Weights of a small transformer language model: 3.28M parameters.
Each number is 128 + 32 x the weight over its row's rms, rounded and kept within 0 to 255. Layers, rows and columns count from 0. Numbers have three digits each. The size before them is the row's rms in percent of the matrix's.

# down: layer 8 MLP down (transposed), 256x64, rms 0.0981, rows 27-126, columns 0-63
# up: layer 8 MLP up, 256x64, rms 0.209, rows 28-127, columns 0-63
down27 110:139138152132160112151109096086137151099113123091052161150149068105135105154123143103055153088151090194161161120127110144098147166212138168135098111105169167134072117149118120087139177121107099
up28 109:106143147103173154107145100126164089101123081158141112099138149202101143085124138166116104128108120118110093107135159137109105203172140078130145113183084090140132086151083096090053099185140173
down28 103:122194044104111129139147119164141095137135099142075147142098097128141135125107105145143122117139114099168169190090117133153108163177141175154186132238097123118140093131069122133111098114107161
up29 111:093100171148178134087162145146080112168082084179115094095103089123181078176151137172140153148128096134147106083122123119078139170200155110112097149163109125185074105133090140094146131127148111
down29 121:013147143161138142108119077114119088118111114129131131124106145123160189135148181097155115131143070142114123117110114144131120142137061147100152072097115135211132086109160096158198142103104124
up30 076:178119118117174131173160091138129119104076122132127141053127134088161126155148129149147070107159161145143203060135080103047101148093120146129166104065141121128141144073088154107152113137120129
down30 077:101130137175169161075182192099121127137101140105141175174141128185146136137142139138156127064076118144174164121098153132132154106131142197071114105089171184097142127176126107169156146082142119
up31 109:106122114164103131200158169194098177140148114111107108112177128095081127116141194193145072095087120153138195186118149151149169148126150133085104156137083143094132146110150115110113098136177127
down31 100:172096128100119126160099079140123100135171120130183151120083166152152138141184178082187113161113116096117127185088117137129084124096081124119190108132074125089172163147142106111060185147133125
up32 110:106150091146108119172075077127160103117141131064147140127140127120076129094129090143134181155090092108116152128226151135113083138135134123150152107106155084113197085134131139155105200185147157
down32 109:155143141075058148122131178098095100071139114164106146111138169124160169175124196089140112102166083130141127167122063093133126121070131130115119104158093188110095130131090134138150092076163170
up33 096:140183100106051108172173116157122158135177144108090138092083125137130080069158116108102131113167153123120210108156127122194127134126120114159092126070118070148143136117093116139180120166125083
down33 097:148048162120147147083149156096155154133079152160149149094173156128113152197116098152177081103078105055118084126166122144174126136138129135141158130180137165113101090143124150120150065099158155
up34 101:095135120164081120115138155113112155144153134161078138126097074136120116155101171098076135111098075133182149089137234111137144106111145134169169113118149153121116043113124061181100124139142123
down34 099:171118078123147123147122157096160117104132148093145108131050132085158125122129103116154111138120102139125139126116123109099089131111128023115048105129121162118148158137018145088102095180128142
up35 100:136132090191080114168161099144178084064130150149132068118126127112111066114085148075089149150105128141169120161113116138120164118156174156135150148149171167089124126137189151214163141132120123
down35 097:145181062156110084132178171110126113098147174128163118164073071145112160115160082164128151087110194140119170134115140118104102117137097127100145134161061186140098199133115094146126173121124123
up36 121:115149132163128130155124140129131144153068096080170159082134134125196120159145109102120086145118143163180173106093089157202143093082178102168097063146104094141154155147099095103136145127186163
down36 116:124166121127130140207152135103127174148121158140100034096158145123151187121144108177176101145093136138119128116134178139148083137131154061148111129207153108180118129111120136129125147206155141
up37 108:126140181105105113182149091120123132072123129173127097142100174157164120170124120204123102162116153096115134150096174125122193106108140110122108143134093146139162174178109121064195128206145155
down37 104:154129140126122101114119097136154113103143115090069206137176144119159170114185210082128158112088103158120156142101168168140156121121085130150086179095159131149078166155155121128148098063086119
up38 097:115185153094115112192091121148159180109102163088176145142115130155082127141128104075183122131134059067113110151157157144143142163142124072155169210121116141137159148100160095135126138175138164
down38 106:101109119179124085107108120135115128175128073108108122114084095177083131177097132062148120091157137141152189130176121159157135109118187125139097155103129081075134156128160089186196103107086148
up39 118:100103120126150100151148149136113130125151133143174125152123074115143115128170116071187182089128084130135217175180206157137143107183168124127111134145145096133157108165186117183178130131140131
down39 124:138160120132126050101146123096178087091056104137097062153081118176139137147109095118160109127119135147162122093110123133135173117140134103128108089132078203188118130119063123110072105094134164
up40 100:130106206175094130090158144144118099086118111134094109100123072139085105146145146204133121144170101144168086129098102103108133135171116066130088149123128130154074092164103134150074137165122047
down40 097:086132139139156146179166119146082114142148148134094176220091150115107167093117105125118136119170140114110094184072173157127107104127145108191042108129171133154144161144094109151098100120082145
up41 099:158143174112077146129136130126113111106138061139110123140175123146097074114146121126120169086074107131169175141067152127084142107141134108099200156181172103180141105161129106160084065172153157
down41 107:109085180108130111103192090151111130064097139155087123113149181105173171157145129141091166115124116139086080118120142165170052132086167145117203135111131123163087119167140125131136142116091185
up42 090:162108128167146150156142142152069132140085101117177114191152081159084144116212161176132126108133057160126115142130084129156072103155154138146088137145148189127205102128113131162134132157119147
down42 094:142123182085118098106130136138175174134116113098069149118140132060150098174000150139116174149157153116126126141134126119131139144097097139129122087081130107073095107080152130134173132143125123
up43 093:162133138158132116188109113076137119101084084129048121106170106132145099170064181148093111112129166051132132121148129196085125190147120158157154128144161135117153132131111131105196135120147088
down43 095:133110165092076131177199168163102148044091126114135125127136171095143170139113096158075100091127123156125125134157103138073132147193156061172117111120172119167136169161131102104141090110118130
up44 099:155171078093125125129138109108175109073116134072107048119102168169105150153100128095140028149060075116149159102134112118133082113137173104128144149092142121132158126123098129093088158150109099
down44 111:092154126141143091123128177112155038070118162115178099163089122124054097131107152149132134195100140150097177126100090138130115131178146099147124087136121143107104169113109177197137182143128128
up45 094:162128138134163137157123221130137121128163127124135129118185063110077097111109152106137107126179079110163081082122124116127098096216121118101197173136127120118113086113149131056127123132140169
down45 095:208158097131139105150098214095139113190125116146114156167168057112118117165097123088121094100128124146107071110138146127152131098160075168081160172125141113087122142112149187124156118138082136
up46 089:142187095112119086081107123105122136072162171091143067190157128199121181123156148135055169133139130168095115093139126109100145141212105123130151120124103126138104121093125157187113153149151117
down46 101:122110097131104188059073143148110166114120098122109122134112123105117090111089127130079095128114119151105060084208121190116139131186105115095111101121109200108092151152121130177075155117094140
up47 115:098088119120088197111113117140201159131178131161160108085076084151188136136113105110146171102179180151137152140174158130111102134151109118144147139097074125122121060172111085158088132151168129
down47 116:140090149153165162045091080097137137109130105106143073140152125165126110109136110140139088134112142091170125063129193160059201118116160128112121163131164140126161155073132159154159101135105073
up48 107:180119069157173087087145171102119178091146179195085118139135131136104112133117156071122124111162140106108166118107086176147172156162152110159127154113168153177116149131134153132125142167165043
down48 111:104096120135164078112116167100143110105146143159111082146195106092086101083116101167088113166151196105127130151114123135131161098130085094085080147092087125121122127160104176060195164159132164
up49 087:090178151202110075129126135173100157135102114123127087151111124156149141118168113085133126195150156162129142146093087116147090149141141138107102147156123120098052127140112128121139093010156093
down49 093:206102117138088131099102145155109134057138117173128148203145152108085144178103096123138106148123079125081110123165130051076143103119123060145137104084133139090118171139091114124126148166105159
up50 098:156180090181075116108121123136119156127139148161076123162128147115107096080161093131072154166168134107188170144167084139119112097102140120168103149136085111133115141066148085116082195155154074
down50 104:126181130135138114109151175089136104203117111125100146067129125131118116159155155107115187176108145134153122086186054171130077151182139168080187144122100154085132102160151144130142089156120156
up51 110:083142168107116135096164087099135131169080073127135114187189058178104112116129154159119084129151154147146103145160089113166117170117111056133128199106101074102134142138109135127131108162118075
down51 099:149096071148120176153133158106068142119114117124153135128121144071144178135105132163108173121133213133091057111154170120147133065117141166114118095062155150106165085133190129152118100122086139
up52 107:161098106124081165134170090100128181120129089165137115056094116164159139127128121162134133168108103083102141106134091108063101073055077130128185120116151069138111126117103091110177149177117134
down52 105:130141151107155082080130172152118064164131067156113087112124140114141155171139197094095136159100137115113135117183137126199099159093088155156060074134146164138100124141110066152120151116164106
up53 112:121115150151125158186178182122131146116106117229106116151160134113139144188116093102123114088121133130121092147115137141204177139174145135110186165203104103151106101128161126118106179104160153
down53 107:160149106148156134174109180169179142101145162102226149147120194167129122142124113155116149095074118084128106053127102155103148162128147151174131099109099132101110111144064120101096152105120176
up54 114:146120173115155171133146071055178125098140136138150084096128158136131121157150123171143127127118121201137129106135115092126170104149183131080192051109118130182122156163102117168144103197153110
down54 105:101159136099123156092110063182172147145119122070192170101062195118085175103133101120156121110088145159141110141135088151106161124170090154101176108103142177088077116125125122125127092157123101
up55 115:110149110113127121120106152120092145118053124204145117126037167173174130149122115064135108134111174116117153121161075084107142110143129144147083109138111108166134103150059173129126136079181090
down55 118:154120054086105060077144160146144085179099144100085155107151178105096093128119154120056170209121098115114128149118113149146120153104106123150142118138186099058115110150116148150112101147124147
up56 098:122093115097134043138102138118109114090108109099057103178119112162171159131168131119091180161131120084129122155118101080135073144109175122177081159169171121113091124138118109158127177064142094
down56 095:102178127152200137186159100166104143174175167165085092117122135153103131100125173149069130127144147117214081127154164140110109143163123108084098137168145138167161121110141130136114079163075156
up57 094:084147104143154158107168114114118153103086177102121112114108091128090105092122114113204083136145135086129085091139122129117149145125157156126152138193157104156099131062097047130162141049183142
down57 100:049073119134059131088093116178172129137099162101068158143150129192126163085120158170154165156108133069125086132099091177136167134099106180154129165115112144102118133145088144143129146145155137
up58 104:119115157146119087109131086151124111127185049197141123157097134133154144094159104174186104153134151099100136106195170133180087124137167093096100147095085118099149077160165107075142147124134161
down58 105:059154147099152176140147199118138159116157092136216109125084122093178166086122110159141150134120193125165129103112158119104163121177101121137106067111158104105073092163136128142135162135085123
up59 103:125133111095079126126130146169084164129169092094114170100139103129142105147181064084144100105081154079163104070105102115156127139129178070104191109162139110124174159162164132088093122106187123
down59 115:111160087134111141120082140135115153073136066130132157141150067166179133098080092120096149152096130096167125142082094177170133121145187132094111119057119165128168114142151132159045114155168139
up60 129:111161064127149113159128113135104138135073143155098146166069103151165098158108171138137058120159125107114103118135147116142071166119085166239142137053124122137130146104125150136117150139161076
down60 123:123201094116140103111138143119154143124114135109185184170202096118143126078164138095202127133144113128108124105162189092162154130113108141178146107126080157126129172181179163145065115121151121
up61 109:169158137137107109132129048124146149197141173149140081145131128138105132095136118113162093134157129129090147109160179142132153091179131121076197137056200129120153126139128143173153192165150094
down61 103:073132136073099160125085120150143071157063111127156166171183115138111082138162172071165168116089148110220152119095127159135125175118086109131150137096159093119106135097100116178123136121139136
up62 096:138113112096096179098157188126140148111146113121207150093134094165113157096074136181123175131127097118184118100127119076160103183116121101075161109137072148127159089106062166112099126091122146
down62 088:122179143082137100182106145105117092142157123149098074107155067101094154101052114144138114182184163124052098088172137144100152105137130092174129142113120156140115118118166154107149096149185090
up63 080:102095151131104093126084111067115117139052144125083071100135128122122146171081113142082146120146132120143120177104144158149142078110165145075144209129181131151065146099165119145119143173189129
down63 088:084128119118075140147127111135122079137086124066138108163082140156156184087082170169102173115172154105147149171094106122136073136105107095086168172098123128120184159125126129164108121199105178
up64 109:106130142096131164124066158153053123119067149136082082152225153158136152159127130141126184141096141088116159148126151102155139150102134095154205108182080120125132102110127143087120151116164109
down64 105:120121113132123112156173108185091137142183128102126136142114086199109134196121197083187120127131118156148166067093127052173103066146124128118115134122136135198137123167158113135149095124108128
up65 090:147167129176086119150109092129121103077130158090176149106091132106088072151150176093124158053160122099091053106131106180157127143142163148152110090120078155111175175131134097130122165124176137
down65 095:109143063139195159128137175102094141170148104115087096166120152170107115114174175139070132139107106123184157092096163163145148124134138107110140104145107142125117147093075164069147101198081080
up66 087:125123117135112089133097090127206129076081127186140133099138137171132086156042108118130116140064146147124091125148104124101087177077182119074149095156128117116107124063134142130171115107139176
down66 092:088150145101115102103194076124148139121082107193090202153146146102107131165141085154145165156087109168146112187138085145138111149127101133156120104146095197211140105144157143122124107132175131
up67 093:117048133193159160115038119133120117067161136121067126169102118196170147158092116113165104154115118121106103151108174106146111124105157108141125123129154107178102087143084123138169149084165125
down67 092:180143097125121138107163108097138100206052075148087143184169134102137112102132097093209120170134124149135124097204106149105130127110074146117132161116099130121156128166143157135126096185149098
up68 099:111150192101116081093133098164159140160116088159135073163124098112151169148182145122157162069159119135111121172131093093148106107132121109159083085184145138168187083090110151116135114196127079
down68 094:158183138141155131137185178132142154088160097091119119082076103124141142078149167158144086116197179119145129095118104138079128185121122110045123111182101096116150138136125068137120142110083159
up69 105:134158068180145148115131106095175150115113123104129123110093186183102069111099167129111159135139100049078104118132157176102082134113141117198143081128095151147182150166167143107109147113169113
down69 099:174140136086146129112077204131174119124094112144163077104134121166088149097159069109158077189130106145188111080176155117164168107075144138118115131113155149096086140124112180116102117152121087
up70 113:155123153141148101191096137116160165095174155103081107155090175096161118140139119085165099181101146110079165143091121093175173126088140080111136112140162073141142137123214130190117139103135148
down70 103:172120156116095171138096096092144065174068156132111143131182184146184114150156131064116089160091161169127045128144134078125124123120131142155152127118162120055156122097167141136127112159143135
up71 103:097110158133077080125127093162079095115121118134081133138103123096221127167129166134170103144130144131098102106164122139085142130164080156171186162104144119121127127152190169172183134056144120
down71 099:127187088162119152130166134164141139130082075095075122136139147150110146100047090145087134112132131124100079037116117189128095116157124119069123131121151120187082167105142151128138115168106091
up72 103:107146147109155118143126117122105154153146138081112146174094091122178148133132116166127110124174075094132114116144088140187114106108129081110113157186123182137182094131111132172061230150167081
down72 105:178136131110137103089126146142155049114088051092170129120112169141124098116108134094107120149055137121105115122147099083097187161099117114099127140120041170078142166118115096086138096104142156
up73 103:143093115146104162147075117115072139108129054215098126205129101123180077110084182186121114135138149103108165102121086124102129149123123115119099133066087105149124116130129184091114144116110130
down73 100:087152195152114151175091203135090170104165107149177084164099155129138146086121142171150157115161139152152203099080135195114136118159133181121085117113121093125155132145122161130138159155094153
up74 093:133115199120057148068146109165111144093102153127117111071191112080110161116144132125070102144179111098123120151078170129100149140164161147121091114146148081127093109159083112138120181085115080
down74 092:139137114108115137143183150196150108122078183174077138183138110163130158101160089090155143199136096144094085085102125180124165116085136184122113126094161133154117183137151118180106108095116144
up75 098:140115075111115197125159195110107112141126144165125155176077134180126145126139149117091066119128118137155172121077165131117068112118154111123188077088149179118178066082134121151112093150144146
down75 098:136125170114160126083094104118145106144155129147137077108098092133183157083161108177160141097086135157116099125163113110074211132104116102102087086157068047146079145155147129124110102083120113
up76 110:195133094105094147141114115141090166097089150151139138096186141196144147173094142102081104117182109133187118156094094125088106106075118116166101183162125153098149122107173099175166109174113131
down76 100:111090188162130165074124133124088098193085112101045152147202135146127148094130103098128159135125163114102095139132142140180062115129084100110107143089108139136127129152165174190145165119098130
up77 096:151112149172130160130137106190061139123101089137186153156211110157102119142074103112110160141139105164101133198110133147138124141202139127106114099172147126163102161089067113172106084135136119
down77 093:122083116150159123218124100138158148091082116084073166106136109135148166111172096131128152125107150129090137092175157174158079110145137165150116079204134152117092132139054097136111092102098116
up78 098:076122169118108140129145080180094158135141113170129110105184140124164113124166152178118147145111117121112168106086085119155126091114167141079089103154196058174114147150084139150156071150147063
down78 113:139154122117124119144174138091131145149171160148053133156118106125128103154080078144146153124119070182120070124086112130118143089133117129090212198092118161108182081102141077134094158119142166
up79 113:206135091132123135163114101073199152149114136181106080110116111109158169131090140129146116127080079123035140134144103097089146143129125063130145085150187159104153130102162085137106122144135109
down79 111:164123133132128182132151074174144100137148117128099135118114151147116135146108178164101158141093154111134080131115050163118159129111210128086193175140080135107162126144052148155074179145125115
up80 092:154124070068114100130121158149105191156152140132120108172153081119148153157107132107132104095161160086125117127123119148109116130119123089156100048131173139192197177112102077148082161154191121
down80 099:121160146083131149169170157122142066171150114137119115156161151104151109117122216108137071138155135175127112138168165149173080130106137141114133137194106080118120127147138089100085163119054192
up81 105:133107161196118092091125088111124124111148102091098108122168168159122143101126087138055109134120153135128140104123065143110079166124161106079140064117099160086151073163110157178056150130173124
down81 106:153166101144163169091153118080150065122130121124127153067157165129140090132161210098088122092128167150082109109177114212104152110147183147095073105119115164154099111126123173111155138125128113
up82 104:139087118209107164067131158138101153089095125146137073080095129125146080122113098167158123084163113076123080129138141115117099154164123099125097144127174159113149020106095148130168144126142118
down82 108:057099105114127089110153125125131196166061167130089142139128087128120138110138125167123111216157099116146108115070063148107124100148113130077079161100114079087126153070123130110128120109085150
up83 095:146098108191127196109142081154188086082119148156142108176156141122144109139096177171155118095148081112154098102160107177140053139124134119118143191123122172129146128143181147137153081139111072
down83 093:111146165081134151152132115152153123137092136132115149100120129166144129100114126112100167146131181077096041128104170174173091029140087137176089112143105079132175138103159096166141151094111156
up84 105:113146049112143111140071141142119165132125117078082089173104145142123179119164090066112075159156103097117177107113136104154123122069136115182139106142135144132152108140120109111166208125172066
down84 112:168128125106125141176151146084077062104182067104082149187121084152092098124092106090126177150147134108127140143172118118112066101160128074105162133141116104145123173185080168137154130129142163
up85 017:140151121094120125092096072119158131104164141179151120074119133124136131127121161189065110133141141113120168151132096037099111208145135130130170190148144094116161068125146125146121157154197110
down85 033:215081122118108125115088091179120087127113112130124200120097138126142060064127083139130112133144090162090124128144144119116128114191110142137090120115178124112191072147113148122134133091134203
up86 096:162163109101148080134139167143121150132137192138145144107061096176180189135156131189116156136131162078121150148147165161137120173143145154097201100142157123105116128061086097147126147098164082
down86 098:106136075093131116120134154095084091139152171108090155152080133130119186122187187164175144085064142157162121150147138145147164129124131157109114164148211168124092157153061122145138076103131132
up87 100:209093164109080144085147111148127133149129184116125083131086149184152098091075161139170185163064134109095156133166125149102140122092114138149106083171126154116160122100173093146143083138173111
down87 099:124048138107156138108165129092118123163162094147188139111158122161161184139146121054182103158167092162086114140117084149166122118093116118146102118101137127101097075068118153094188083145146148
up88 085:065168143077094085116077137146120102114104148140106089113118105126141149115105098134066178163081164084112144124120157067152108143104139124077104135190117075105104124162156154150141139057126063
down88 090:180133094056150137180173101110100125163146124126061108160145151160166127123116142132131102064121165141150105154179082077118167153155101178089102198106154169151135072123133144121111088137105136
up89 080:159143120183191120123163157132044157104150155068095085116134118117166136094119167111120097160097074131135166075153093096155121138133111187145111139154176112184179113172133128129123154080112097
down89 084:096116124113112111082142130130174121159086128167164152111155134142128136166121153095099081080162182119126093137105148138089108075108067145106188154114132134050154162101103082137134096112037164
up90 090:095087167082147110132162109149195134134165138152095135077104099030155149184122203135100136125140137137142111165179136110130149071109136158118155178119143097148123118130135054143111163141160149
down90 087:110132129080168173097094191094164128105155131139099100139092106121142198126123081137116130121107108127110136095099084143100138132164126150149139069112147163097105145178116043087195136097060152
up91 115:168139094120126145092079137146115156075128182094062119157131142111170118142168121155155134074135145064126177132120106082115156118165124103090117148121056142156185130109165137079093153146182186
down91 114:109140146059107120163131081169132155177145186136045136106083116142154166141154123111153097100145116079113105149117130156126115078115167165158157144160133123105138173170158131131195069067094120
up92 111:139146077182135123090114099115132165171071104167135106102147172155179108154103136103142114113109187138119136090101159097165152123116141080139107144134095169208150160196168106187104141109161087
down92 110:053129153114126157099156113158087186110124160096111169146159121136098148088152125101180121125116153113128087129114102144061178129073147162140054114102206130192136156083128153143154113093115132
up93 096:155147093129031099127166123114114145101120101191094095114095093187092110107161141124155155147103089046106150099131129132093171131172110156145106178097163130128109156105181141143152106172116171
down93 092:135092171112105155059115120037098152175084130128089138101195167119148157143124125157196145111113106149123059211103094113140123150137141145156147117090155108145133091159108152125112148117151161
up94 088:128105132127125100201148149111122154172188103181140131100124086082070092163088108129161132108126131164136160204124153154139125079129188102118117101119102106093092161119121061175116171143176105
down94 087:143110138160135155169090170136152171163209118071112130135104115182083160069172180101140159123128156111125150140080092159136138084084128150092108114137063090076160164113125107117138159164103113
up95 013:177155126116130140135084075125158212110124145120128126098146036122174116129129137143103114149142112129101131128094107112040113150135141109148169143134123125163120031105167131135170123138202108
down95 015:129116119122053146113135098108144149147130146104103117102145138115109118139106065091112118140111139132133143106116022160107124124140131145115126016229096100117194133120113139118148119119083107
up96 105:159149158081138161184121135152098121173153162119152126119175145128147089168103125128126156188153149116083223135173149121159146162139131119122140074166119081172165082162146127151135067071106108
down96 103:103108105142132120105131155123113163179162101132142183203119096154085112105119152172179104125190145102108187106133154113157147111093124124067092177141096156092107201141156159128196142126164122
up97 097:086132081099134126155134056167133143118079104131182139132128066077127126133119116178154101126193125091147168145165152171156167157111191114157093083151167181145146121121098117098194137162120125
down97 096:122137177125183149129187131154114176134165139065087135132090114095118150156152114113160151083069169108099067128142105118082148111107054121077090105099108179131146138111137093135178094144169161
up98 102:075137153075166082105112106135082133152156156090164119123141125123085099097090162123159092137097102138093083114133183150129127063151172091080191142187094141157197104158148135106136088129142104
down98 101:080139090167109096113099154093116161158114150140132110119097154155137119116183104076123116116140182128167158196124120132065159109100111163162135186133137118114103142117202116161170136111096031
up99 102:086148077092163123217081156156096157130126143106166117104103116101194111156144144164126132178076147126064104157077110103147140177117117089144177104093105130094100076125118115111147168122146162
down99 102:099141142126092160174093164109120097139089149105150117133079183068153115149133124157142123149128097182123075181112133117073119140069106085102077087085106164074124152117120210118140151089131158
up100 020:125141135088064104163125089132136137128140091136174123127122119136175117156119126197119047194139121126134185142133137092138062163127176116164117158134126131198140128119127135134206164124181077
down100 029:117132130114179198133130170080148083191120062112119132081089131097118117125146115146122123146116139123141055130139128186072171135140133052121209125121084110147128134114056131129110140113129153
up101 096:131066193114140128103098161165141176084134099151108119143084153083138101080101129181090069156160080082133138125167091130128104122116163162125123122133097139109067190090125115119157166147132061
down101 091:129098140135081155107136122230132107154113148137107132171152094164155159113096089129192112131123146148099100077095099175160093134112118182172077104072147060133158167160141135124134104083110114
up102 103:095083125119144089139152169116135080141130098125184142124137098080139069117170168136159090115072108117104103094145165114173165109157162159118096152150126122071150075083211088159150140159162154
down102 108:148102088089122140066137177106169137125096088146235147142123114120097133152141182087125109141097166109107150121120122057132189189141109114146109107137153130097125145107110069123190154145160114
up103 103:141163046074109137130099144123149143151100079140114128157178110172116087142139127123095051153160215039154152125131183159118143144172132174151131153148143146140138124153143113107120141123154166
down103 098:092165137070154157119139169138112115094116112150144165170113123049126130107163125113150140157134171117066122147135089167087085111169146136084080135171077116077145130171081054123152176122110110
up104 123:080130106164125099137085128183064174088142128100095101147126167085157125148140149085136104164081142135096189086121128101160100078120123131109107068076187079092131133157157115096157112093172140
down104 128:136125172090153114095106141156172128064159100088089111089110116129199104159136187085138145099113138185146080121132141140123118154125129128129077067079083104177163068097139155110117148112073101
up105 098:170103120171117143151116106130148116150069125155110107063115147080129122093096146136157043106076133108097066162180141100115051091132135074106132135117111173141118066136100123135149120105171094
down105 096:128143091095139157171157152108184141086149194188047153123118122139127108107131130103121123107069102156142068179162133115116090148136101157095092174138072191092169166147112120145117142154098122
up106 108:087139133156173129082128100187122122124118166135189137101120148080089134114086134163173129172166130137204084090072163087139099160113135158115145076136156107123146131095100091076151164102173087
down106 101:078110104109152140092140124169159129061137176130129133159120144124089155135159155183134154189149131182180086102076164168124148105083131174149151042154160096087145158144127100134115121122097085
up107 102:096135148129109109107143080116058135093115109151134098102102126115078188093118113168127138190098093123143159125147174171146110040079118144174122122094113075165078092150118074145125135123142073
down107 092:086139105090131107100102131127171098134078196099141146170150165145171141036094147129085082093139155152132152082080168140180134131137125144175094157102113181159104150110167147148100135104131175
up108 080:133134134096143066204151116099165147093128171144124138119130096084148140191105099166055096155140128149154155142187138117082134105154154088133169123162158128115024101111140174145129115138111141
down108 085:083168089108173168145193123081155132141159115094112099154132103117117132145116095123163139095156122106159111100178125132068133065091120168126156065117154138141098142206099134099134051089123156
up109 102:148133145101129090120061139089078051133130105169170165168082074144129092142124117101106070191166051170161144086134139132154122153110109126112128143145093123105135154131117104139112079152118066
down109 097:093122065140114090108172161104098137153127115152084186163078180179172124116168130092144069095154122108150122126135124104149152140108105052187177120154115152087159122113058109144157105134118106
up110 102:143128127138083109082126150100059149148079173160094115112165125135086134111156126087138159160132084142135119114164043107169085133125104162216114114143190164142140100115155152115141103170179103
down110 112:122173114132125135181162086126127088101116150106104140144103117106141095112107157154105093072175196145155126162134150151080127100173186124049132144103093111098116126179135112196098165081074145
up111 084:131098127126143171106116120070122174119108096106053147094151156114134134172047137111176063160112108083077097114128150150131154102131125147143135159104136121199159054169104143142116142085170128
down111 096:099166133126091106153161108135100121170166166174069084126102091160126113151180099154048170101108167130137210114147144087152090139164181100109087100127126111074119158123133137136126134120115068
up112 107:135131129167066069157102115063137131092067125115125123106163115128130139146100130149070070171140149078187125188138137128156103110115158147111048130127116097137104153155081202156159141128126111
down112 098:104191131177152170084095134132172066082108150187124158164089105057131169122084160156102122125164100072140082145093126168117114092090117105146137132114147142095120136116087170170115103173108146
up113 106:023127043185127105129134127112168080113127145150128139105090085141147095098117144139141079102123113078153114139180124133144120158126099156145140093181141158165141055159131099159157151162159136
down113 096:151119128097118119143160086098107099126162094156063144176187192154106123158136064067120107121110143130128121159164079105112133107092137128141119143183109129106158193066127148101151044137150134
up114 114:143166079143097126163096169098185181083148141144105095142165143136157148132162158097105142175159127116136142188186124077186119137109113116135162070078065091134157123121089165173118171133136138
down114 111:074055106139183139097160101140130117172156116085082125095123162162119087127102056139123151178134185115166076097135129142110166156132139136106142196146196120119151135115160076095128167142134109
up115 104:114101093101150091138154117172115144120114173124204173158064124158161096101115194138152106165122138085118116085105131156108151104190156150184136113124159101189131113074127130130115107142158206
down115 112:114147157062114094101150137131106142154120106131112114178183135131212109161098158136134125086096095157220121098158148195148122162120130138165159118152104066081134137085093125144130135169107085
up116 086:098114106151115142105238137075178128131135167136160117078111161106130179135076131102136147122084137104131201108104148071110138169162100150149128131114136116093198135130088141155145157072130144
down116 086:168141158114158130074156117165082083147123122156096136220149108187131132152151116164186114175175137178148142114135114191118075119093102143114147127071111110131143105177171139133094138147177108
up117 092:151135081128052112102157159165135176145125172130133160166130168164096102138190149127151123167169161080112127107118076096159123103120193132172166108164139093114170101182060130123091158123121120
down117 102:077138109192191125136120095132142133109080106115155092028087108101146126120092110150083142107081093099152126152154172137094153092129063119093171117118099126171123150071130115161138154155162144
up118 101:159114135128103123115096101098143173111131176129133117092163109143097051150112112155128131057203142089183073083069125102124091110130121167137120099135108088119142093125119206123116141079163091
down118 107:183111108133147118156121094097131113132056083102084115121051144126127100144154132092148116081104166072100158096154120129082184133148076175115100114130152170168079097128183146067133161134117146
up119 019:165119132113100126098138122123122170139129101126154099057148080121131114200133132157125117179121022122078159132121129122113132167163139036177135130115116121142100060131173130123175140127171123
down119 031:127084120120128135147091116138134143130115055123114121117110166087188135072113137144127128120081127133121125131121193205088139175090134164111147127132187113127179141128044180109094133207110144
up120 101:182154091123115111131144125181163092101111047161154120121107119167121064153109165131106168176135155144117173155145077119106127143140117168087110161123073130107163109144196052168122154113114099
down120 110:102089158117170117127140117190076122148183101149084137138172128142125157134089150169178082172142168140089100145128199104122117100115098165142190091158053165144143149181132081137145117107139131
up121 106:181127114169131131074133127113137106053143193107114085185085156148171085077084108186146105102147109153146141139160074094176087143121117128153115148078106140161128110126107142150193149152160130
down121 103:127155132124168129185150150134129139138165123111220152080085151152135141164132155166217100131133116131092158149093179190062161149120112109154143121117125177114123078148115084134078128122121085
up122 107:099099166134107152166081060110133087110166148107133161126120125070093098113119160088160128122196045126116201147171178147104104112136167106139101149150127127143142114068116144093176101099113105
down122 113:112155128196130143115123104094151128133172125170088108125180158106166139108126176032193130107147129181179123125116137156112142127067132087168105155108137149157144124044089113102106126099124104
up123 114:109111199126067141198120155132189186112121093106107106068119127170098101109148119116120106110164121122149126084177156133122182121134142121051129080118109050141158143090106118114127105096160113
down123 103:147105118091102119111139099137082147193193053122143105166096120128110168137144157115108156164194154108143137108108144130149081141112097112133149148225089120068130163175128122164085163155105132
up124 083:080141139166107115096187140053140185105138109123103115061112167097153096165130126093157157116129139095131170165060089074117148134160145144097137062111129148123204153128141172160132128138141154
down124 089:122134139150138167119168120192172098189158171168108170166083142108111108104158097152107109164104130146174093114138161149151123194114071143172109163131090198101123092169098150118076134134158095
up125 098:170165089127065110193164119147118166155129151137106107068138094099107080142170148155114144134182132080176139116117096121145106106073129111124089144159091128188095148080109108095103082196140154
down125 102:144157171179111127133103158125137068163140093072040148091150149123130128149135102084102139122153085140153152118154049227114099149119120142099141077077127130130124091131133153111101111175131129
up126 103:121099105120124159060035161132131115088140124101122157112165106149088132091136128159059168104094107140150140156103083072061116147195150105081132153115131116094125084113130158161148152181138128
down126 099:107176105107146125100116145123079115086130111177108146131133160076108102112126112112124103154106193121073140128144128210171118069180123190106139107117100129124140158121127116131099122095218057
up127 102:061035142111122119163102130161120133056173068121089150116138114130127113140106161129130133083122155136133101132082154117109157191162129135109137158163181085130133060191147094154137120115153165